{"n_head": 5, "n_kv_head": 1, "head_dim": 64, "vocab_size": 8192, "positions": "rope", "rope_base": 10000.0, "tie_embeddings": false, "init": "trunc", "init_std_qkv": 0.0255, "init_std_o": 0.00602, "weight_decay": 0.077, "schedule": "cos", "train_tokens": 274700000, "steps": 4192}
Each number is 500 + 25 x the weight over its row's rms, rounded and kept within 0 to 999. Layers, rows and columns count from 0. Numbers have three digits each. The size before them is the row's rms in percent of the matrix's.

# layer 5 MLP gate, 832x320, rms 0.128, rows 520-577, columns 160-239
096:492492550481498512473496493510510470488519525530511470525514489536508478497518453539511515458534459482515533496532512502514545488479528493564522519508540537487524475449548489496495488468498504497510475486534505549520515531498543464501495520
099:537495496496489502517423450460532520503472504482488469506525491504538518502540502512522452503485474529554529503527525549499497529513500511503489536495464511472493493516542482474534489466504513529522532504500513512554504498491479498520468507
098:493539516507521493521544455434493509460508503460466482478517524484506504525528532521489514520479508524518511438537499481488523518485492455505495533466490525513482513509520488519536475517509501499470511548458493473521546496495519538547541485
101:520464459482491495492490455512473522485488522515466510441495506523473511508486521545474511475516459494486471529496539479449515509490520468497504477502534543546477536509479490511482480491493495521519480537535494515499445440499475542500511541
100:489478503460507506500534511489565538477506503516506488494585526504504509517552490526522490554495501524525514543510515531488482507510515511508479492484507502486528527529473508509498509487510503498535527490498462474509543533512465502532486493
106:508499478517506469494484526498497522504512513511520497478481538502470484483469497481547523532471512472478517519554524516518483495501549474492524512592478505489497505499490470509519518556458512505510504536520530484498446529518512513533518444
097:536493503527494520474493489528533508484523528547507489497539499511467485518519527497506443481504496479476529547502485476516491454461475460518485522486525497470448510469495483505534528541452453519519510528465463527537477541515483517508480515
099:504458515528515523477510530491513480477491520508493484539512488482483444503461542527484514463502555503502482518489499536560522553483505521530503499503496493469496475445495504492491555515506531475470480485530468506473504445530497487490462506
108:522435508557508486521491514505540507481511505496467527510498506481507523490458511504481476499522539528549517494451481483507493483456454499457488532479541550490492467521454531501479506463503448473515541520522533525530552494523464461502524446
102:487526498496457502514533522519533506500464494508531491473480476516473517511524529536483477506482521468464512517516540524478499514507484519509500524492475492522514451503483551495486492555477491510457502539470483504516507554486517487473512553
098:517481467472520473516501536485475421489472476505525502454476499551513523508473496505530535498474469477530549535481521514479514458525510492512528543466489512488524496470478495519505486464486477504516489511482516478520505485457534533509490512
100:505486511510485466445493506533498498488472533522516490473521477519494546554458491517511512525497526479475519534491496488503526465491504545478521552487545508521506524498472477476506524490532507477474502489475487502447490463468458495482492490
095:521502480468550508506509532510485518490430488495496551532512489525506507470469483548505487555479536494484506484502500476491510492494479507521429523516498480490508488489451513491477536525513476510499503508429451511494512460490506517478472515
104:500473517492503509458497456448504504484503498495517479495524528520546524471522476518458486482479451523493419492544548503493515470490502505529504451503535525484481504487500482504514515452513507484501484501546505526513504507509527502501513557
102:495521496511503546489550488450495459499556507550531478507528478512500456496520483467524484514507493483492460506525472520456453531523440453459511566509564493501495548523482492519524497493499504513502493494527472504430524516484478503513526556
094:476485516497488537473496459495499495526476470489510487501488494480487493494443506530502513520501469482478526470456500536497546469474495466468569510513524482539507496506558544481486488467487532551500465475446508517479465522525463490490467520
095:503512496498518513521501540527448522517493536473489533522516490531565526490493468527510509489453483525466483497513527552500504512501495530492513521492493505509468515485509524459481514477504502493540500512486533508507441484553469527510443493
095:493499496464499464521483465474556491470484549513447510483544488477490508506488478477500495483464484509481534504466520504461493464501510501514480512485525488465515531488537490475502473516493538481485543464537481473480482492542497525473514507
096:492498541460442468495490463542473515474482463498490501483492501487491501501504517487513465477509496476501511495468471496470528515537486510551478505499538509464531486506525538505452512521493514486488478537485503494505531489481533524469477564
100:464508474461470479502484529441503488480470537504465497449484476477497515520532503504470509514477538527460491495545476488496519498492475473467516542523490491525468517494504497505492490452534564485525539480502474496520528505504521473520477469
111:482505477483513506481490471507518489475546513466474526474505505553499518523480490517487477501492514480534499507497539511507477465493472448537499494538489467501546508496485449536505500503470477464514507475483452444541584547482508510538532490
096:504491473507532469484472514535497496501468547502504548473489472488484504501562486502502536481504545486484485504483451497491489515525515560522512529540498474504491497466551462466529542541480509505551522522475532507494530537512483486485472548
102:543482542500510503522518480475497505466466491495511498526489514486470521505485495552514529531492507515474496493495535499527471489472500504473509471511503518473505543483473473515505484529498510490506480472503475514549506514544516515535510518
095:539500460449465496493543443527483532494506521486497532513454523480505531504478474499465509522539494515472521546520471520529499520506503499532488453514504473495498523480504531548483487545489511548524517506481551506472518493471484490539540482
099:462492496497553448449501474531524491492510507528521485532491435508525492436506484516462470555463470511498533499499559499498490524519549457455473504511507468488461478491475491508522532495481490492496480512461503507495437512489469476502484503
096:503497530449486500496519460517499508498484481509494477456470494523488485512476508507494478496497543495523469466433475514521530500485535500448432472490491495488507468538489519522543503486477521493463485546499523508494502503477556482558508556
091:477496480490480504484505490469507510520503517501479492504534486513510492505486490513441468490516489501493514500513483503453482507518543473466536499540542479512515506477509469445473501485502498484561471510525514499506496514477479518493519468
095:509449539474502497482499497484537502493498476512481527501496503489460482519515548495512497488460449467516534503451525474476493465431520503485504498521537523497481486473486450531472488465485544530482498493490500511460491498470493487504506536
096:550500460513461494479475492524490496507471472516524526517542540496484516546543491461479498491508537526503502468498519512510484527505469501449489469455557498395480519481474517485508504484500511504519483496518511486528508523463481464503532491
099:504463537548488514463502500517506471541518500538522462494469490542491483517514522499499462497553534499535489490512495506508513512486474465491537534504502534521469535480530512472480508464531481487494486504541527513506513483458505448514519457
098:463510546514494502467490490498494576508472485451505502455524530480527521523475477502511530487489510509463494506503507472488473512478517516509477494494487480545491516522496449475474539488530519545459487501506507477496514528526500484501456469
085:430496515496549450503515502475493464489506486462484461473508490516513465527531496518495462519498487482499514528483491527507524512514483491474486462480516515513495526491501516522488492409533503502510526489458490478514489522456480481531487510
102:505515518432503545467519506479497483524467509487489481487485507471515474497500519464519474482505511496575518498458454510506487496579478466517472507493496516495510452530505507505478487497481526504477499509490434540513503519459485476487505505
096:490490508514477484543532498472510496512482486500537484497537524492524531481478455492520485461516527507469450482511536476538491532503468508505522481472538450499487468490524485527509512474525511476502525505507504554469510512514528482527501565
101:486482514489460483512465472493492509473510527511511509464480501477518482483509487510517537492483479495499506467546482478447516480531523499492484505525526527508487518451497459475518465518541524511495523477478485529463535543530464511497519494
099:532550495495491516471487542491502524475442487485500520524481501532510515544495436520496457496535530491435528502497480501476510512511524488522536484500476512498529487505548543505508473471481509453569502516483512497493508498518512456533490535
095:498521494432499516464543468455493479448465526531510499526476474505515518512484495507485517472534513516470524522480502458496506518501497465488501522501485444500546500526518554516477497505564532523477518508485422513484516511480498492504462533
105:472506571483513528494524429484494503453520494567537479464501540520516496532483471466513508510508485514498491552502479502536496479458455501517471527535537552495499492499459495552494485445464541513477535519547531512507520506469557511525504479
107:564482489447504512487483540434505494508529500492544490457509472486490478492466504489501477520494512488454503507508486488510511517529498458488510477476521498500483472511476506506521453480455504462505524459532509487484526477547509500455461477
097:475485543539515505481437518482467505527495485528453470521505549544493505468538486536500479530512487504521471512499482493450527454537481531450530537498475514450506527493530504536504496513552523501486508498476510461508462527506462507548508501
099:505489464504520524486503467527545473491539482502501535500540498508513503557454486512471514464475504488539497499495500497516491496512515482519513483484476487464490501497515489506511508518493550475518534492497527521453477525538432499528477453
100:519508506485485488487519464463504456508508518504541481492492454446512510480482448493498519518526487480482486500489524499436522462524493482453511504506530481443455537511512489462495473512472505535506485487480528523505530486513489520465487486
095:521515543558492522486472537517474476530464523480499556492519516449484475507502486494495532476521522528517515444469526454462495484548542523449511539547552512492494479497498514452514484498512544488498502483491485500523539491505510491484507509
097:538484473526491505491495495454486505512491515448520520502433502479493504498552484470480464504524515488487551517450488487491501533478498498512502456555553512476461519505523534500561509467483488501502480546488471501450473488492496506547533542
103:479511444512540507486519509505476516513523512482511471500486524518502455498471460522514497512491519481536502498529458476489474461510501504533452494521489510495513509477500489464534487483510511510524527486522464481514521508476503501478497492
106:503505477488569453475455474553532489470425518504552508515473527494529499511528511517512518519476503543494544468486485482489559499506478501533426536461496513506507484508549512475534544538469483494514497470487545487488505471522460488520509517
102:493524521479437507486479477519534499525508512516491528468512489514519503505515504473532493525503541527483481512470528486540467514476504487511522522495487542521476447504507528510506447512500488491498472510523432514498491481498528481507437469
096:465497549508480495477565524484519500451517480525508518465527464543478480502470500476501489522543448523488463528519507482503479492473498481467477478478495550512459502474444527460497517481502486499509460501481480515529478519522504486492512473
106:473515512487457520473523489492487528524496486549486505497469464523493486528526477460506545497523517513495508517511447504530566488491490488463522497487456515531502472532510517519511492531462515482490505447490499525469463465507506519539436529
106:547485524517497488539515484484542495516429510529465482486522529520494492511487455452499440475464512484517522461502535513478553508504478496501530544500494481494513480534505494544543502482453516479505494484487507495485527502461484536506526513
105:518523506494533495510494555527481493528516474497487542506499461449541495510467439495471550432511506486474529481500483516490464479496488526520472512525492552509493462465512481472487522473537517450492501443466487499497510518491489481501468495
098:516490493512489510529531499503505508509512501495507494507478517483495527516468470529516470482493482529555507512507511469503526507502504494505497526531518508462490532538528575533461534481508495475535495513495481496507510537472473480523478544
110:478507452471487512468528456499521521436445490471483497491466486505533493495503529537477517505511470490510527535534494493487484474502477465469519502512491544495486532507519527487491528499516499451535492518452486511503532455468493506494538532
104:474583507533490491509511559505466529513452514523492503497529477497491531473480513498520466491500519488490516473469536550488486512497494513539511509475509510480538513499505482530479493512484513508477480512480530456492542509502497430465458480
097:494533526516509527484516498480509490489464441504483481489511509498514519548539518474482476529515496499496517514503468474502496499467498468480508500561470510508491492502499511494471481473504444539524481454494478497484503474513526485521506523
093:473565531524470486417519498486478494445462508495556505491490496513449537485485550503508519510486519513512547481493502524487513487527520524498497465499490484537509546477502516501524486457478490505483462507446510491526487549534529527477491488
099:461521517545519512547514464518516490507522499506474503479514495477547549519492472463515505470532528490479481499462482522547462454515464496440473470467515489496522503475457498508468478482503506479448512528519500556540515484528509530506489487
098:518492517517504476520546465500485475496465524502489500514497478482478480504514495490512524515478480492463494515523500493517435506506504422473499516502493517482497520484524486494529481492487536490500501492509552550523482508474550509462512493
# layer 5 MLP up, 832x320, rms 0.135, rows 520-577, columns 160-239
098:454464439499461471464532546489535473470556482510494506478503466460493512523474487504537513509440484468471494470498507480551507487465492513471493509485520509514511472496501489521519513475497472504454469486524519515516475510466493517480519529
093:463479455517491484514503532487502473464455469513468545466490458472485502500524487455477479498491521479513516550448503503522543499490482470522519525478514476442531484473548486507558550469487467476480511518517490557532490499485496527498508465
097:514493500476531528472494479505499481480498512457520500444519485516544478522460484502514468521490467548527513480467512454523540515461543518462494549527484526459498469483507453543473537510491465478522503581483492486508504493507488505507496475
093:507465497477521505514497531490480507442499535508548460490495508504472506494550518522489481469510565508457478531516487512479518513510511486520492531474507521481470501506520475515529555449555525511471480521513482471516483493481489494520506480
099:529495488468544464517476477477508505497511494457501504541444501473473493463515498524529472515525492487509468503465513510449533537487527510510562512503507505493474449516476493447488471476475526498500502496477469453485501490533464513507512497
099:487460479542461499497475481473457540473504508519516520499476489519502509516502468469507496486489488475512500488469472499521502512507493516486504514508479514471512516436449496463470510511524496470477465505537477484513489525473500546509511488
100:496572464494486498449461488485511512498504537482498514481506517521448494503512522475503496488497482452543498520520474499476509503508455488516506494523531491479499470472466502489484518553486478482521518486482486503492475533483559500502522528
095:470519512510549540519542495501484469447473509477536523519488482496480462512483520581491505521497525499481466529502536489538514533433489557517497465497539503497504505487468482480535515509485512485482527486478483484524511484507478498504427549
095:497478516515456488500537504494443480524493493491485516506508484528501487416531518475461507498516539508474474493512498503477464518540518463481502483479489481475519496535485524517470502530485515503436499498519506484474481496493509490481530491
103:513507498473508497459529508509514501481511525451495501512495489476497496498488468516473535476474506507498486536502464525528470504533484481519514522523500565474466512538475495502473503514518547447490531468478490456514505450479496522472497527
108:468474540448514529477487504486479468523531489526499486515486539509494540499522506511459527488502463492554503479507529478512491566499513476502515529523503545484540535482517476510454484491487484508472508500533504496503516492455538525520464480
097:492530539477518512526523535494503514529525484472514479504464509535484513417600470494513497481477500464528519502490458518503474509487493545515462494481487488466446492521529509513499467498464506545507494512518504522481505545469499509525524511
097:511488505437495472514482451473464516474506510543482468526479486499475484525510495467534513511529463505523507518451493529469556513484533510474506503475585525466448525495486463536545520516507534464490479491487482546479479514459524497507534495
097:503497487511514510487472470462498505510489532550523511538506497488479475512505497494482504508495485532505451520523513465479522537459484486456502488506514498479486477491501539525544474497515492475500453513494549546513524526546525519465503507
098:477511534457523511493430480489489533475521518524522524541516521463522490511515542522511518462478485482507485514536482459477525529460486471518505473500533457501485525478497516486531523508539528528500453506467514441544463453539500483500500505
103:489504546495503504523474487497505477492514477491479483473420552491486511513522495543514474463468499519508554526515510506486503477497519521522535545544512505469458523510497521477510540524442509468474524517498455468486488507507476503472480466
096:477471520501503451487458470485526451476523501529497484469489496475488465493520518467491487533518503495530529506504452482483474507496474487512502477489535496482524478536503472530522498548528494485470482478524489492501530524483512474488524519
099:499490449511460506535530539531452463477494497484508476514502519526517487514454491444536488447460495490524490503514485540514500493468502531476512496539489488535546520516460540501502502495545480487466500497495468445461486485517503517499519483
104:465472543463508530537483484492463487479483459494467514502476490525524467460469518495546451443508538521472505496502520503481467476547476540510535521541499509498494503503517546511507518526482509477503500465516506509536533479449529499509471504
096:488498487491515460523506505506503514462503518499536475483528474546534525507521533512532491451506513490500497486549531524452502459502477472482476533447539530493539498525516494463499509490474456490532468478505513508484517539481526545519458493
101:531493486472551471480436497520533467509502501492512550497478500526482469490509499506442546503518480483524502526487502491531492530495536497544491497502511454441495441479516508496510510502564514490493495553484534469494518468496447499465482493
098:509506502485527487467478545549534512480499469493447501479493436488492479503462529541512493496518513463525478479513456532511480494489474535542475526501536530516500458544454522516500489447485474516469503492489469538473490490503513523489517484
100:504486459485486512551514516439501496501508522468479550511501496532457533513495495540511516511536500523505537482465468519468528494490468457501494518472486483504447483488475474532470524509483479529557530519506471513507493541543492512500493498
092:501486522512517500509494470485487518522510509527478518530511500485490507469536498496520500486480495470509510507531500500503515500521454539435452528498478507502526520553523513531523490490555527499526521499483471506519530484509535508489510509
101:539512536503511515527498500527546519447508458502508429550521506476465501486481470483498558496489471513501515494449504528533482509509502503543481477510544508519475502524485502486506479496516486520509541477550511486522468514516496509464500509
096:499514537512553516491518521518502469449530469527513530514508498518489502499481508502509520467545502460493461517490543490523492481534470496500486497476512540447452515498506495509513518502491487535500492490525472517491518516514515512520528509
092:505517484495440531480500475467488496490479465464481529501515531483541517505521439475490514471492469492477498463545527484514551494473462536501508468500512539505443481514521506519490499491486468475506457536486564492514499484518530460479499589
091:501453467530460495494489498493494532497536521516506522500474504488526507470494493475446477484490515491488488472539482480530439532548485499514498512434497522440518492512511565450469520526466518486474437476507476506530460517486522495462476490
094:477494512468476520516533486522477466499511489476522468492550496499523487501542491522453493483482507466467502469481527516600490524545517512462468465507477484497502442513493468509475480485512504464505483521484507508507524514520535535499476509
096:478489493495573492480527476485479491524501513459510492536500473459487511499457550486459511477475502500502450511459504481515482512465526498538497509540537472511563506508481472503494485516486495484471515543517496509517506501510492529499503490
099:496462501545487509478506502497510500452543490503458546505567513504528495497538514537500473495550504461524474522521529477523491509492538490468497469512473488513457458495513481515490544518477532494487513463495519493516472514495508500475541521
094:480476535509535463469455459487472499465503472455523497465491487486499525498473484520483507458540499475532506470421501506504514514535456474495500481486491501546528519507496503522525495463519509492541525494495475504527541510467515528479493499
099:542490487505530538510511545473485478463447472521498489504505498502528482474491523494527486475483486516506543505502488526530529494519494470527515490467533534476465541456486483505501522505477537511496522482487473538467504494470525542482473471
098:516478508462479485525482502511478542503503532475463486481453485457471488520501486452483542537470486476499507503512493515495502458533458506521517487519512476477433482520466531541560534493456506539492501478502511473487489478530452528488486527
102:500488498462498504489459493473530487552503493468538464500501491487539526480501498518497493490495519488490488466510483532459520468507480474483500474477493537486489456486456501537503444560524491536499500521506509501490492485492521494495473485
100:520513450526528499529487470485486508526540492516523514522517483490512496498483462476489502488503469502468517481511467492539550510523510547510511435484520516478515483514494521487516534528484503530504510461507505531502545521483515472500495524
095:499515485491528485542520533497465502509491522481478500514492518539542477517498546459505505489515485516509542529463439528546522462517496515504479523504496540510491523512488523518472496522511487505488519509522458476528494509506506497513493496
107:512493481543500508498520509450504509493511468470501490521512523491506518538488495473500496455446463508527509489517513427519516486500483514468511517500521500484504509486488477409518524495516511525479516521449480484503486459464480504487534505
096:477533517448490530499522513465512502496523498478520457484510514478530507459444491482528513507506500525481482490490489516479466500506504504498551479500503447559480489513489515466475490465517460505499449514498557519540510488534382494512523495
093:486517522496531484513496497497471473519484539476445501524525515507515502537487452477485495501467528484492499482452521523462527526492498507454508501560502504542481464477511515472481545494474490471549515473506465522474445478507489530473477450
101:513477456532492518493531501501507548513470522493470507552489478491475535534502493473513519499506513533510484490463494469505489537510463536494496501507530518512521537446480506522473485446499495424513495454485530450446526475490496510492482526
103:492516468491492543491521543477488507527526523529494499533455516484535492468471500486481509488549498504485496466535518533497527488532505523460508500518518513504530492522534502465497491562483483483524474477498519496507513470523522481527532503
098:541545470509477460510517472464510517499494455454524491469536523493502500518482462492428507461505538516478444472505495471465464559469493469500528493448493467480477510494491485482516486485517483509521497505508489485527466513498454531504488476
099:512491528523485524497521517486503513487498508502507480502536450510503502451521465481471496453507553511500476499501494499473478519490504490491500455487476474462527490548559484460499491490491493473508463499493478493457497470474517504508494491
100:503547502476504483447511542473521479508542485506499505505464501499516499527503518525477474562490487480527484484561509489453477496533521503478477520481476450503534510482481476492462497503511481455461487496508520489515519498506471511516513476
102:496528513522542485546527517493481490525534514519502484531492476546485576525441481491478518505484537503518493488500515522503443488501509518521529520470504480502500493513509515507511514495519520510561441515454538535521484508510522492491465484
099:514524521488473511437510520482492441532468497507488476485536502494466519469506487522549509491489505495468519503519502488513474442487501516490540474445468523532481474492508480511526476521503478524487506495506485508488452522504517493526506513
103:461491521523473492527487506515491475472476466469513487500497502492500472534526483511540511487479476518465473506489502513518511512482471500504477503517519508464529506484455495473530542476493504509540442539525503471477506572514519464530474456
100:472533508452479494467531486495469525482531467545480551452507513548484521511509468499534462464530472559467469489518527478515549461548483538507502510527487485529488511482492460504477493526507524510506515499492496501517474506497529490558517488
105:472466506496511508498487519475472527513487509462482537480504529502556552482493476515495481513489511534506498503458497551498532528488471517480532520503485462502487498515470511532507500527520500477509479507525513521498460506497475503480498496
095:497476480479488475532498499513492503468533490469437458500476524540486508496461513458502494508511492495523449524442478514503521509486506524528478502549489498486473478507497496486449500481533538496555512528507512529526503545532485469483507518
098:520492532466523561535495506513525496551497464473457510508508516450497523503486484489528469520470424506469457501478490490489473536474498512505493504514507516524499549494469490468476536484493514536488528483521534543515496537472507525430517516
103:538485480501452499517498474554497492502535483530490525427452443523511456482452465484493506495560511481540518485535550544476523496531512479483480480485468499475469531497490510452494518486485483480484558552507514518488484463504520525479454500
102:520538520540459464490517565555510539540509525506463532527510541493466544455531497451472489506491523486493570496512494489465529511543466495503483490487453491509472494477564500507496499525467511512491542464495526500476489526502479519507471498
097:461535497531499478483522486510519544515462495516482487461484486489478527486532499466489463531488500453578475485496476443467445525471529459509519489503498527451501522506511504498471531509537483462507527492440504479512496554529548486529501482
094:511505509514502486496500469469539486489438513455488460468462484530496466513510489496540443481514496513500520527543498511487485538504467509512518486499450461488526516514470466527504516503499501504528512494480509483481546496491533516488470500
100:501482523490493519515466499496452493461510489517486471526507474467494497476531506503520454468531428504549461495492514479521523517517521486518470528485537476503501533497501493522463507501507512506516504499514516539531506461559488486501537508
103:494506508494501443517529555485538486549527518517533486491537520482475470534477530491510526515519487536468527462457483478523465492509526454477509513466512506529531495465506526490482526475523479478474517505512479510463478493528506473466525519
# layer 5 MLP down (transposed), 832x320, rms 0.125, rows 520-576, columns 160-239
096:470543517498481500498500476512522479482549516480492512508521465456538479477550515499511489454525505507468501541499488453485513530498511518439516496490504521477497496498513517502504495486492466514506452530506540499476529515490534562544497498
097:505503565556503517457507505531465518487494550509481449484505488446543488488480456433506479526508488515487524517514499527508443487523484499491514493512493504497495488496509502512496508513475502481482490507470480535490509471562458502463519551
099:487501483494485489467511468438549479470547500506547542466505532488489487513475504489502496470501491564532511480492518524506498505492516494535531527442514491482508467516568502526507454520496514465521510501469494484510491514456515510477491480
101:477484469488512455487544502490507512543529489520491488521524525475485449473446508547457489523482515523492504508465491532500454487533518514481484503537467545535512479490541507538483505511514486453513545545501510468482530497498479521484494514
102:507533457487478494493515514536530538527527497505478478495517513520518492490540481470487498483438494532476492504520465496466436560472517518481470511514515491489516518529498512462492533479449465484506516489480531492496480501484471540511492516
108:507508512493490497441483482456494477515506506491508516467469457462508533533514523517480518515453560464499516499502509504486510526488463495495506527550483524516553494506502543517524532528496493546519502505496509489466490444530489544505494512
094:540476474519515484499444494458521495498537525487516506517479495509505533476498493480508469465492502472437512535509457502492512527504471512519524450502503522552514479530481513502517516488496541475515514461499460524463483506537496485508499530
101:537474464490554494478491527479466494481483495473499517463475503530482497518507514486494541483505490489546526532465496488469529521483495490465524536513509482504495491464521492492477477515503512530536513515492457534499469510527518529465528500
102:483474487506503519486481534499497504510520495500507474483504523537528515521511486529538529475460485519510555528524489523500497497462482460485484501502530514516478534493483517553462444499504523472498541527495517521468499507534504499486539563
096:491471485498521443502483498442473509537489482544505523487482456516513507495492519499496533502494486463439465498525459451516489507501520493477476505537487478499504544510491468481519475521536490506505443517522461491536539495506477489468494457
101:472507516553500449475506459461488461530460506546473473531520541473462443516548518533511499500508501522440505501489490486523514509542486497489494492546502512490488478459510488507478538522494478525497514506441490524475517495458533522498516494
105:492538508549503476525540481525495497488493516533468501483508504467530479506455525506478517482473457481483501481522463534488550521523529522487480502470525517533514518530486473516468496471460504524490449469506502509438492469509461467488517491
094:466434463506515528497444459434492528482512481502480516525508499509497504467511464496513489470480464510539504523466489512541498468506528517464502501514479468528468476505458477521550516490541519485453507523482478504536497474501530483468449507
105:502515534492468492489481485475491489501510492511480530514502488485474497555529488523492505479492527493498459506507548418522508526449469479511505489498521532512541498467524463499550483478541503477498509480522512518534503527540472511550508515
100:519540469526497517461487551510472549514489521527508484528496510460523493490502502499515496502501474469500525541499490474454508422486527497501507512484490481506508518493475482475501478497495503489562528480516482509488490494520547481494466476
095:522469513536480492470520525518499480535498528518457519507495523495479505541497512488522496486506539510484533522531509502524531437495491527528480498497519477495535505511479466493511503501513489475513525491540448535531489507543512509443520507
107:500525503482480513557489492493504465515474546449491491532530497521474553521515506502529479495490511502539528509488506535491506480471500489508459510508519519513475552543497526527516501510526501501475496487465553514481516531570504496513476498
105:429478495458530512543537502507538500465529517530508525490525482532481483479488501521513474484478545473519533451509504516491496462480482501496486472487512499518503534491503485463470537534489550474544499509514443463493520527548468536539457485
092:468513514478516472491570452504508546532520544500508479475514443490532489510512550471488496503517517556493487484481488532527438540472488461489485548482466488523494501516564514554510500473508484505512463510539489516521508474472495538481504526
093:518492524517500506532547490504512469500519460510487474483494483481473508520458546490432496494503454534503551494492528503539489496496542507543534525480486539509514503492494523491519507500482523530530486500522506496466482527514477498485479528
103:506508479511476500472520491523501480491503491488452541470551511467508521521487503489494483502531484470480524487513513502477496505471512483516488496502471515524453485422503487474500538514513474515512509479481492423544511512492508518509463529
099:471498483516471502502448468514461544500510514541510503533508496459521528474469522505501533489481539539511490502495508477479458538493513533507505501524512514485478515447479455524497513512465507461492500511529505489501517544461462516495501532
104:518501507499485499490501489484494415510497474507547516514477498491447470478488476491487485530478511537496507492502494467539536505497516506519511530511522520472554441483515527506505490455544522521510511493513513501492466509504461528513523489
097:525528593501487491494486481466563482486494484545520508500506496482549473516537530479498509479478506503483501498529501526500511474483485493505484478538470545498454505517503525493514482502465483455466518477525470485462517508504475489494541510
099:476540530418525493485490515509489542496522495480496481502484491512542531547494481512489514490507473443499484507503467508481477517492485490474503496470510547510501508510495502486501493525529517491481482514467521508497500490496499483478501544
099:528504519535477501537507480523503473467458504486516530505482512516527496505473523519517490525542473487499489523449512508555478477501497508564513475468510533501490444482525481528501514521520496497537448481464550502498513504507493512522484492
089:455480466482511528518565538496496501510495526476489501518520482515512500510492522476501480473517506518497530502488475467520458536529507448534499523512457523523506520472501475520506477492538517480491468476494506491537488499541498533486491526
081:510435503501473463533509487517475504495489516525480472488530534485498509474515509508471516531470455465484501506556458523527461525480426470509506501462501501509510465548528516508515504480568497516534471524464485483514489504496484487520492449
099:512507523508497522497476515507436502457522523507459496488528511546501489512523514516470434473517499472546473574535533485529459503499476522537486500542497492511502454485539514535513538505473505522499507464535501510511535517483534525524499512
101:489535521542532522525498506489494469496500487549444520510493525486506472487499473505512494460523504504517507511534486453533502473529507501479509414486511486496498489528531509525507473515517515447524509515483468513477520498554533531483531536
097:492513594472484512529508469528489544508495503540499564535486528539520497532484521499504528478531525475510505498467491460497537545477517496507495496503535489472483478497491507517492447505506451490478471540448461486519440505559488480517493490
095:494503512474480495468508453537510481477495500458472509547506465464511480502466497538511504514505496507508498468498512463517579474500514529497559477512508526489501509493482494566522480512484455516523512521458506532540494507490469536495515462
105:482512523517492502503443529543451510520478504506486516485516517547472477500467472515501527508486470520502494509538513464518510493489522506525501522517483485505466473527452555521504515516427530504518526488460558509512510483471530537488477540
103:531481465522489460525513495539472481520564491456446498505473524524531508478497532545453543519489530490551451501467513458468512495524504458496501517495523513471539501480569502501476502540510522512497487518501531512514484520475499476498493503
102:499486491496507498535509514529497482497523520542539549508500512499477492479529469492493439496509487506500528514509478536503502533497540519461437513489520545519547527516494500507500490504518535522531484514488495496527478500542492534501506495
090:494403494510526496458468568482488482479485474513460502529507471513492497509515480490521496481547492541515525518470514447533497502539510466503509526495487508501487491445464471503511467542478502485485495490469503544502529477501470447489521510
096:530456575501547553519514503480502508500500567523503490518513541482485507498501488555501465519529470496519493493480454468491469508514545519513512489525482496481473457493527528494489526535533508526511485463477490514524506490471515485529468464
102:497494488517526514542493463518478542504473488526539544518472508477471503492498488509521510483521510499546502528547496526480506504511515497514507470473483487551520496481462470484482496494491452517525495520508481486500499514522485471471514509
097:543517470490465568525499489520518487500505530482503472494515510485453493558489504502486492543505496489521503531496488524515492520471462493442488548462492486501513494501484504456480510500499522514510510499522533472479528488523486500528537518
099:500502485516472526455465543524486497528517524498525474513485484497460537494487488499506524561492534513496499551488489475513496501502489510531496467457488484486463516533435512526530458497485499534488519488469482494481445537489483426518510534
094:492516513468459502521484472503556495485502504531473508516482500467523499485511458512477526502487503543466520508533565521493504534476442493484533518510515511529544464503494491488508464506513471482539472480493458515501526460516494494506493480
103:503479507474501494562503509448462464517495502484532460495473525526501488524524490526501470492517557515528462560471478530509494500471490491537529486525527494528461489501506531488533534474513498521536482542478496497534492524456505485501501505
097:490477480577479490518560491462490473490504506496464529523500482492545518509458507479518482451498484481514495457503486531478518540452494503474436535497499502512494513517520460509459511523522545532467494522500527533499490489552487513479489484
101:532503492444515470525504487497494518520475534484484488514493489492471536520489477490497512480506536491501482518477446517519489529462492490497487520525517506465472491461512553498502482551484481493539514497500483520489507494507491497479488477
106:491477539542502554500511498555500520506486532515463515494479494529518484527479488512526466502473476459539504493501542480523446483447530501487513501492501524498499490484458499485514524479479492493493514445498474474522504464512523487481487492
105:473450532541492540496554503492523543482518506489518526505508455454562482507488498451503491467498493487533476497530514508488518493513523489486525513490536456505527511491485504500498500498513514492516511474457469519526510469510475499482511487
099:478456465504467522459528478509461512494484504501538540488513517519500490511496514475503509513522493513468526501526510535502524523519523470518510535493487464520485488514529499530494500496475512442512479462503490504504472472493492486515516495
106:442492487515543484486524482525529542482509516469509520472483479507495531509479486536495463534506535484487486539454482517524459494488514490535540522491480515469501505598471489504522481499529487501478503504470511524506476520502498483459524491
103:536505497485515470492465502527517476507540460496537479542494515471503495542472520494508536503469498491500497501488504482500507483503555491490471473500490531501517491483495498481494547519519518516501529495487481539538489490509525538492487467
104:462503505520521474514537507511512500502503472517487532524487467495523508497500513510469507522501511511524492490461501464480504439515483479491533495559457499522521487520517534536540469508495525495516456520459498506523506445516487498506494501
100:489534516512493527476512541466490478471525517500500493530501507514520520524516515501506517509499496525512431547470508498501515503547510527532485501473481498543495476535486511511471546546490467505539485516511526517464552497521509501509512527
099:522502458470520493509502509462481512487502500468476506471511511530500531503499498607497463469497493514493497463478477463475470541461481481501484529456501529525490508479537533518510477526513514497525480531478542471462518534506515482482468528
100:548486524475517503452504488521506495500483517516537512517513504522489513518473512483505491515514440471513511544475480496515518550493496520456456468505479471494523495496512521515502496491488556514470509536472518540507473519458491523506515492
098:463527531521506508527524510491501542528508510490524539516489482492490459536506503522534486474509518493484502530513536486521497472515469478505469443509528480496510518513513531496505508536488502510510529530505505458492495502530501520477571473
090:525510499479514543499464560500501490520497527468548485511502528538544480524509483519533486482493498501489498495541539514528551476544466511519528501497526456520487528503483488462514504483524461526481490474473469506489496470487477533480521479
094:484499463481547558505553496498484464525491477531473491494490492488489537484499509515501521487489484503542456479465479553534510484451501467494530485514508531436520470479499534452505484485510485478490499500490509522463537473479501463542562502
094:483505489511535505490538494466494530494473540500527514486508532494491493520486477441466514516492489495539502488508477531511450496533425495520499535477514526540488528501464538496527471497468471483491478454492476484515502484455432544482493511